{
  "n_layer": 10,
  "d_model": 256,
  "n_head": 4,
  "n_kv_head": 4,
  "head_dim": 64,
  "d_mlp": 704,
  "vocab_size": 8192,
  "activation": "swiglu",
  "norm": "rmsnorm",
  "norm_place": "pre",
  "norm_eps": 1e-05,
  "positions": "rope",
  "rope_base": 10000.0,
  "rope_fraction": 1.0,
  "qk_norm": true,
  "attn_scale": 0.125,
  "bias": "none",
  "tie_embeddings": false,
  "parallel_block": false,
  "init": "orth",
  "init_std_qkv": 0.0316,
  "init_std_o": 0.00707,
  "init_std_up": 0.0316,
  "init_std_down": 0.00426,
  "optimizer": "soap_variant",
  "lr": 0.00531,
  "beta1": 0.95,
  "beta2": 0.95,
  "weight_decay": 0.027,
  "lr_head": 0.00756,
  "warmup_steps": 65,
  "schedule": "wsd",
  "decay_fraction": 0.784,
  "decay_shape": "linear",
  "final_lr_fraction": 0.05,
  "batch_tokens": 65536,
  "seq_len": 256,
  "doc_mask": true,
  "train_tokens": 489100000,
  "steps": 7464,
  "dataset": "wikipedia_en"
}
Each number is 500 + 50 x the weight over its row's rms, rounded and kept within 0 to 999. Layers, rows and columns count from 0. Numbers have three digits each. The size before them is the row's rms in percent of the matrix's.

# o: layer 5 attention output (transposed), 256x256, rms 0.218, rows 104-127, columns 64-127
# v: layer 5 attention value, 256x256, rms 0.237, rows 105-127, columns 64-127
# q: layer 5 attention query, 256x256, rms 0.228, rows 128-150, columns 64-127
# k: layer 5 attention key, 256x256, rms 0.23, rows 128-150, columns 64-127
o104 091:439578546454537541567556471479502569553477502398456526520524381529510426510512588524477557354450517643529524430525482482433621529510482513515366522464557542483481571473516497542533447446496486
v105 098:517518464485499533544560422512576505489499428561428569597531448471597539469475428530466507460471536554487511458483519501389429596503451437596504494550481571372510505513491544461522540473532575
o105 095:554470478462531508547513488595461580498529484494436550596523490517540519484493465537459553541430448487462635447508465458560517485395437548462600473577520544482415547614488495533524505520541535
v106 100:512529508490458478529496485540496636577447519528485427451495496562603481516498515548479462524445569462529574533481533484457402485567539420504456428485548486584511484549495581500601367444551485
o106 097:511538507428519490461501501508532535481569304539551482404495500540547493482573544520550497528513572527484471398571420478563464450491525543494528516483567551487466489563439519578531456462437538
v107 098:546581601503399524495549513458472393540524508501588471428596467482495499489578503485555505548446565545449454462543393483542561464489501431442476513579495566555394501472408521483486516537474475
o107 093:680465540423437470450463437571538489511440560428533439533519523462428535600518490515569446466455545434437534561463388483461527504494516551466475570495473509527483530611508546447513539469533486
v108 095:493519510496402515519568475385567587514466415504499519463554411403464543461534454407509513552543514472553576529541504417555481525488514489566529462585529529619538384481384466568574522573551484
o108 088:513416532421485423475527416442502459523502479595546546466572489464609540488587383440529448525564529390551462435572536540467594530504481482523517450598434404571462459531487471529512495471589548
v109 102:500397527521554522517462523467481441525578521456575385533519460517455495545490508521489578457533502507515396470436546528499534444568519521473519541424523447460532417504605537515534493470509493
o109 094:523401546495576519470460488465488480480570545421536395471522517581530592522443542560487582474513467520545537489404504487507462529608574474475420523459467455521460456524487481430423488525517512
v110 100:589513531431469506456467491586406523512453521491449493410525530508478565446513499446460537524551490586413494527522421523538462541531464519518530458488499544554560492362566548506503582565505529
o110 095:497483542549426440494448459576536495568470495384477496438583577465412491430443476471446470499633414481496510534429373488586537510537440363496438518494568513523550503465475493513544528522454500
v111 105:520531588469467451433488504519543547607477549509530508483544497493523478519415474502505493559477547527454474546491578570560508544442483596428514467492547543486560483518518597483427576393503437
o111 094:515473565441497559454587546502476536455517503443434512424524459556529515438451394459490521499548481482463506500371458548495497461562481502462480449497469464465508461547507549571477532440511515
v112 090:520565561590497510528457527470498555549543549373503480528401461501458522520531462569516420501562551521504525477556378435460557555470448492460583442521638486584431502438449456487535589586574506
o112 090:548509509463557521522541445533518503513548483521612469411510517508488457415553389483498443458504415496490598513484508506471612488613436530537546452491428480537449447458551391504530536510543480
v113 098:498439401422617498511509434520541545404482490568539574491600565523477479470450530525483522583505381455506501496447475558449435524578524592452566580536462495430532563473524479491570543490437542
o113 092:453566462529491517462507534542461610543390555444430522528575535579548497454575552492435567498470410416476551529455432495474518562529594488511491505450453471602532516498467488401530488488483520
v114 089:421627564439452512548566560526515563471452471517506435433508498492493495492513479492486429524554450601541488576472514541437598567485538445550434404494517489473560550472434545505508509440494547
o114 088:506534602544546504449559395539612484543559522503518452555525496554460526522429544536483476578516492461481607496558494419562558573506505539537592592423509543448604521466573508549532516496535588
v115 098:457562464462535528510522512465533538664487441500567391409438647525435449476509465500421484491490505493465490557447483436513513476421515405442436484491472536493474580502480560476503488550526575
o115 096:511500515499468528518566476510565576555475489510473463538437468447442473525503480463549454483486525427488446655445387491448572417515462464528516520473458519480449458525580529576451481561468484
v116 096:552523544514430545550580556440485439601506528530575473427470609473582504463513469500455505451515579447560514602408496575473512512516455522506472474502523481483497511442462493578531592467578479
o116 092:554435512437507448549479433512480544469359504480519513460519564534434488522449436509532457493521490501513451563519517501519520479598526428570481481517556470446552529593509487574566426495472492
v117 102:531526507512418526496539483511471532487489554471514422454496590452472541542583470447469505513501543456510601554570452447541522574473485537610524512569513522519437572434495478486532431509501437
o117 096:590469427588457473540573449444525513464486444557442582489522537500497490455542412485392494544526516584493477546537405531479582490537470510496557539425417435429482478450519510574581507480483443
v118 097:485489516487507514510445508491530510570520552472391492574442438499507500576489547525520553488468479503564498474511564462467464509427485466503487518484446604379431540556513499515533472514520437
o118 089:444496481480537462522508464550517589489443545535486526534531536467558566587455561449489491569511558583561520432540567431474554462457495424428403549427524524528337631528533519560483387480527453
v119 094:458507531541576550582493477490457485550488545537468478540511544468567512453499513551489463521476493533449490568481524560462473528417527496554439455533449547417407586601575537508506536459514585
o119 090:455488449470528566516473535565572518466469424495504517482483505488585545421595494510553425513518432573460506520564498490424490472454485511516464522560450519536476546538580475513432491523477377
v120 106:451430497484513513482480390469568545546504529564589526481585447436426519487500473553531454470531491532540438535485473405531494528533530535460444530577463573518591462472495437456549574586504514
o120 100:502407479478532546547460457510557498493495640475539464561565529515472380503504482626525414395521598479498489606444588502538492544478530503502396497520538532598590471549465488460540544410453500
v121 088:450435479570591487440487509477545508574507440514481535535517431530596489515534450464516564521416448543515455482530556507497460484537519509528470533436473517442482416465516389546465568550464504
o121 085:525535472443447516471514482433488492526523551457508525515506482382560554488552586504448447455429489522572518474343586507498558469583531478524504632538497638521558450479539442467579432493518516
v122 092:443514548532423497502583553550571598506513533466480449488509524556470530542528498544547515495435431474475410497468615449450439553510508577468520429545416476516478491397561511384402480484571457
o122 089:458443452441460535472583524503530540425515570552489467474514545538510547528351446496502404457495454465473527504481594498533359525489465458530520479517396519577490457440432449499545572462444497
v123 090:515516523498535526588427500396495563498474534540486623596472449491456554524408502523467539468430446534561449554493450466545450437393510497507454557426481531462531425504471439541455512446515478
o123 088:527572501429422535488596507460478602498551493446577517571437534487506579508565448473593462423481422502536479527446519470511443554411444559540451437488574478515435520451451522515500532485514492
v124 094:565465481514502562444485442564502412428577522560544466587503480424511508501478561472465506457468438468494477408453390589442540549427402503418492487420453559524537494470584626538530530514541571
o124 091:534481493474453547526451471575528522499597480392502532618502560453426477488538501472488522547495469511571492403578434414543604586489485566380477448532428479494506543476516483508486428514525405
v125 083:563480535462479534545519404514558463560506507471478454490521475593434453544518474500517497484480535555563539375493458447516448518504456436555584638454460471471493470494471503502511451468520519
o125 086:534569546372521566491547546476522558541520557545598500476484587512458592539660537511521571502413488599522481413467501444612512485539526541498601476602497499474523471503434470451396510531562544
v126 096:483521562501471463600513459479611415525446464511458532568451531537482525439488455476534453398489571427497475552464528483446418520489491409474564455413504473564440471520490493536523476451519456
o126 092:528589513472541478511500530436466423514578459543424552511496528541548499485557565450551524532463583410487453566467487484477508537577487516446645535541457475549456528544573512565551435430460506
v127 104:519442491418559477498405516477464504494543540432546519513444385521535498600499517557480439448431474511469538472540537480533522430542606608478497525435539507507577457556495462513473425478427468
o127 096:521455508312565484456472516528564531467517508512500480460442416481540549534515587564548536458476528600498537595512495439495466513468496522588482514439544469515447525452458547613535449463500595
q128 097:585524548437370466456509517450430475446471555510550546533437490513505583474533436490445447551508581539556503545489475507526485544464492548527515521511511551563521525488495478560461450477477591
k128 089:503584480577570483510467479520450468526510507482436536496523532410498470485481626441460449455527474515443466518519479443483450514519498498487542482520545507452467472516463463525447533544619446
q129 090:447476491558514446588440471491631419495523531558599508472545536455528497489474508619512461532509501468455475463525552451474438462456414568462598537526493532383521416514411471542588500400411581
k129 084:482486576406531498564591570559541502487458570491543504501507522567519503556452456476509608467501489464440576419554498536532501460632501523485403545464494487488488528539553548441503501521518480
q130 096:577451526527418473408476469443379503396409468516451453559467512472395558463524453474454553562533507533607523544485515561522554589509549488562517536559463512521497500514513476512461535562518598
k130 082:502503602577489450439477448554482461543494521585572512498475501467466570435510584439548454515494493449537480526454522437550549499474449523488523478529598479565634477461512524554494527497539503
q131 095:505479508492426511482461435487502552493412518513505471540521521434501456574506579547486448501508504463624557582534550532498523476493537479453574522556537603495530495484521456541470516560537507
k131 085:472544452553488488470561479599412475537512437432523471539494519451471498371504527545531458536538494504478445586542460542548575588546504449543416546548556521494449540527493534490444498496447488
q132 093:532490508503522581527547485480539587512513427496472527482558551575395475416532437429488471551549472504437531505526465529550469533475472446494452471459557496582479449490526516487557459459497474
k132 089:430406521584467472463498543621463492546476469494516619459446495466483511535478590554457514445422468535539368478456493494480490535495469481544482587428493615419503580481529442502491502490505521
q133 083:402461460479577636599521571412504550475571551437431512494485434464499555537436570422480498469526495527514516496545471451513572460480473559480515573462528406525484498398561498459460418495611487
k133 090:577538367555498563555494429508663511561460558528439504535505539582476487464506448571502543494492547572456492466449498471450536513420482426515407390455413489531505551555460565463492469443387506
q134 095:465482503607513465431480474521517503524519561471550591502518577477487371524536447592571537498481521518505415506605453608491534511503614365440480424590450514485520493503504467466462454430518489
k134 095:497471547464434448463489426529514604540482533470519498472529400566474524490495543480511474592491413470413553477480440472479472602416431528622526512471516580526494533582472530553500483525452407
q135 091:516477483479537418507477530500479476494482506514524512475423432510482524570482501539489403451554514509527491539511416549530497538548485539442545434520557582440482435555422500532533550597523522
k135 088:407596499464605437457407406442488464381643515564541445520577493439411543486517474519441435629422515498480619452537544565402584544543494420520466540528570498420508525429489480491445482479517443
q136 095:433459547481481461500472474480548536437475522420544523466478523475441590568467463452571605437484473514464512440524547488411596535540575523517445529446496544447478488466470506542451504644502459
k136 090:480520546508501540495558534587554512606555551502550450476477529491420401501485523627474507437479506558451552489598530485530673503574492440450539447569556410529449548516494513465503447521553514
q137 092:541526541510670570482527546490479448467486508447488503484534433507468520456466525519546587496448465455444505505515512535421495411523389516542524562477428508535517521512555618473522474375555526
k137 106:427490531509597522494481582517573528522507475608403477514435458448445576532518533578489506573460573588506557456546489499480474439497544433428455610520500426416398451518504503435492587416481525
q138 100:492487465538391462501539575516447505449479593522523515555522519434464468438501535494473606480476557458527384586456519488441484474445436496514541534529564473490580489529533509524492498605554507
k138 094:363448518474590488428545556517514425473527502430474469609512643538523466477522470488467530557533495565495597602525538485513462414448565545491443489444434557549455487484484515473549415543478518
q139 095:507509458516383457590517520560531510450448578578494414399508515576513472520570609534469603416503571525540525533621499485574532558390579537433493465555568487502570452512521444563542484475517445
k139 096:539487542548562437493536492542595521527487529472460504567486405465421425510555482559595517431570499530506516585517560549432453466551458536472503487490416589485475515449504458455403493406491448
q140 095:503532587474453434565466529486480480541435405486529482491475563429507465509588460480589398498476506582489481518464527535511473530523506440419503524576535515477493462551505540492440563534558536
k140 099:445491547519534506449501559603489441456605525575495395489444498528558591358519481577449518485553518437560493374486497541448514520494524434514606479504506522483540537500399516491530530445523546
q141 095:462491444570462537547541398588524541437545502487520494633536673620425423564494507522375517563447489551463521521499595550466481539463565464514447463489498547446509474449528538594603415515566440
k141 097:414505462476365447539547597529565417570380533503526541579523462510577489498579403597445552436457434471471509501562468455526495469498463543564468495503426472508489484505465494471443503544524562
q142 096:414457465450402545523473509487422476544488383534443499479575529549526478444491529406553484480449510463451535484425537413464497394515419504616494505417464546411409455465525478453441463483566443
k142 099:453553447535561518667444559559597529543489527531472459549587601504441457460493448490410534475516482567515510557511453523502500538484516422481542478490457502501470484558582501579513469592513502
q143 088:502456484500536490405597556433496443565483507570444561472498466498493447550483559473475561389555447472486495529536538532447497423453582460434453604550533389510505501484492483468512434548623338
k143 086:591491525548523425533506503579502503453424493431441472502542450520531477523503476504576530466550502451517414539445525528474422441543450499504572503452502513504611535566532412461413475503520437
q144 108:493569585452501529471523490499463455589436447578499498483478513426483652504400534510495503476376520484505498456520563402521479481465467510573515467471497498485469489499502479475405514518531516
k144 094:428448527461535465525519429436466501454487471546457424502485503569516497563605524443477423525521532529479511480549516527502605519572554550406451498474560518565463392470502466517520479462535421
q145 097:412522511501541445448539510551495458429539589408512488471615503510462499488456564466467471635462479545549487434498568514486507446581550452472470555579466477542541476462560509428489511482529553
k145 113:420472503522471605371375500468559532522561541422489496494474448628442513431479413626524532473498478494443570508579449483455615500492530507493480532525544521528493513518472531461474506441556555
q146 100:377572424544530514556468551494497435507466488588488515497441562421482509367575411518489472498486506477478483538485397479436443519410467485492496560536487550475468607494564410448500385552425437
k146 109:470518489535532517649486504467547466451514572446583457505412530607465517553451427443501515489557510468567549517519487492524578527526513508526542498536606577475555470402585486453499460525498645
q147 106:427500557467562476470521485520451482495552453520480552475455462516533534481498506372470438367562562433434491474502505358484493426531518474475533485531649545446474542482521468486447537500579506
k147 111:480552478492504531513532599510430542425499381553465484530521521437491498507518534421436502370524503482472511488505525460494392458418479613510580484388586530527514507562525557536542600519504438
q148 106:496468479503471534561519404439571515468451515477538486623483610438468521482577450541560507566483471457556507537447502629565452504436480570471513539488528528481475597397581486498492477463548458
k148 102:485523503489533631502454504542557431413439604508457587511520594555476506599538422531428463442574494609439488458543523505456514455452567469418531590554560474531507592488557425516495547437534469
q149 102:544526534485521616462510529538467390389494513479461529513512489535502502538395544580475515474513416489438536523556513534649469513493580420615608525488468458442511463607443452488527484509560512
k149 102:503432497509440446410554517406505463503488514487510535519437489509534497542537615538458535525531599434481501508535509468448486516406470569540520563412477572481498417490550372539550572495594564
q150 108:518616569528440509534535539570519521521500538353436509496502532518556478407478505537534511543478503517510412415482517499472543491519452483485486435528468454505512586540520439528479499433468514
k150 105:536497502444566480566524474357490539573483538578518527429504607438524488498478472550465357659413510479493495460463575477559575399481482505470602618547451521545485517492554510490494628515461560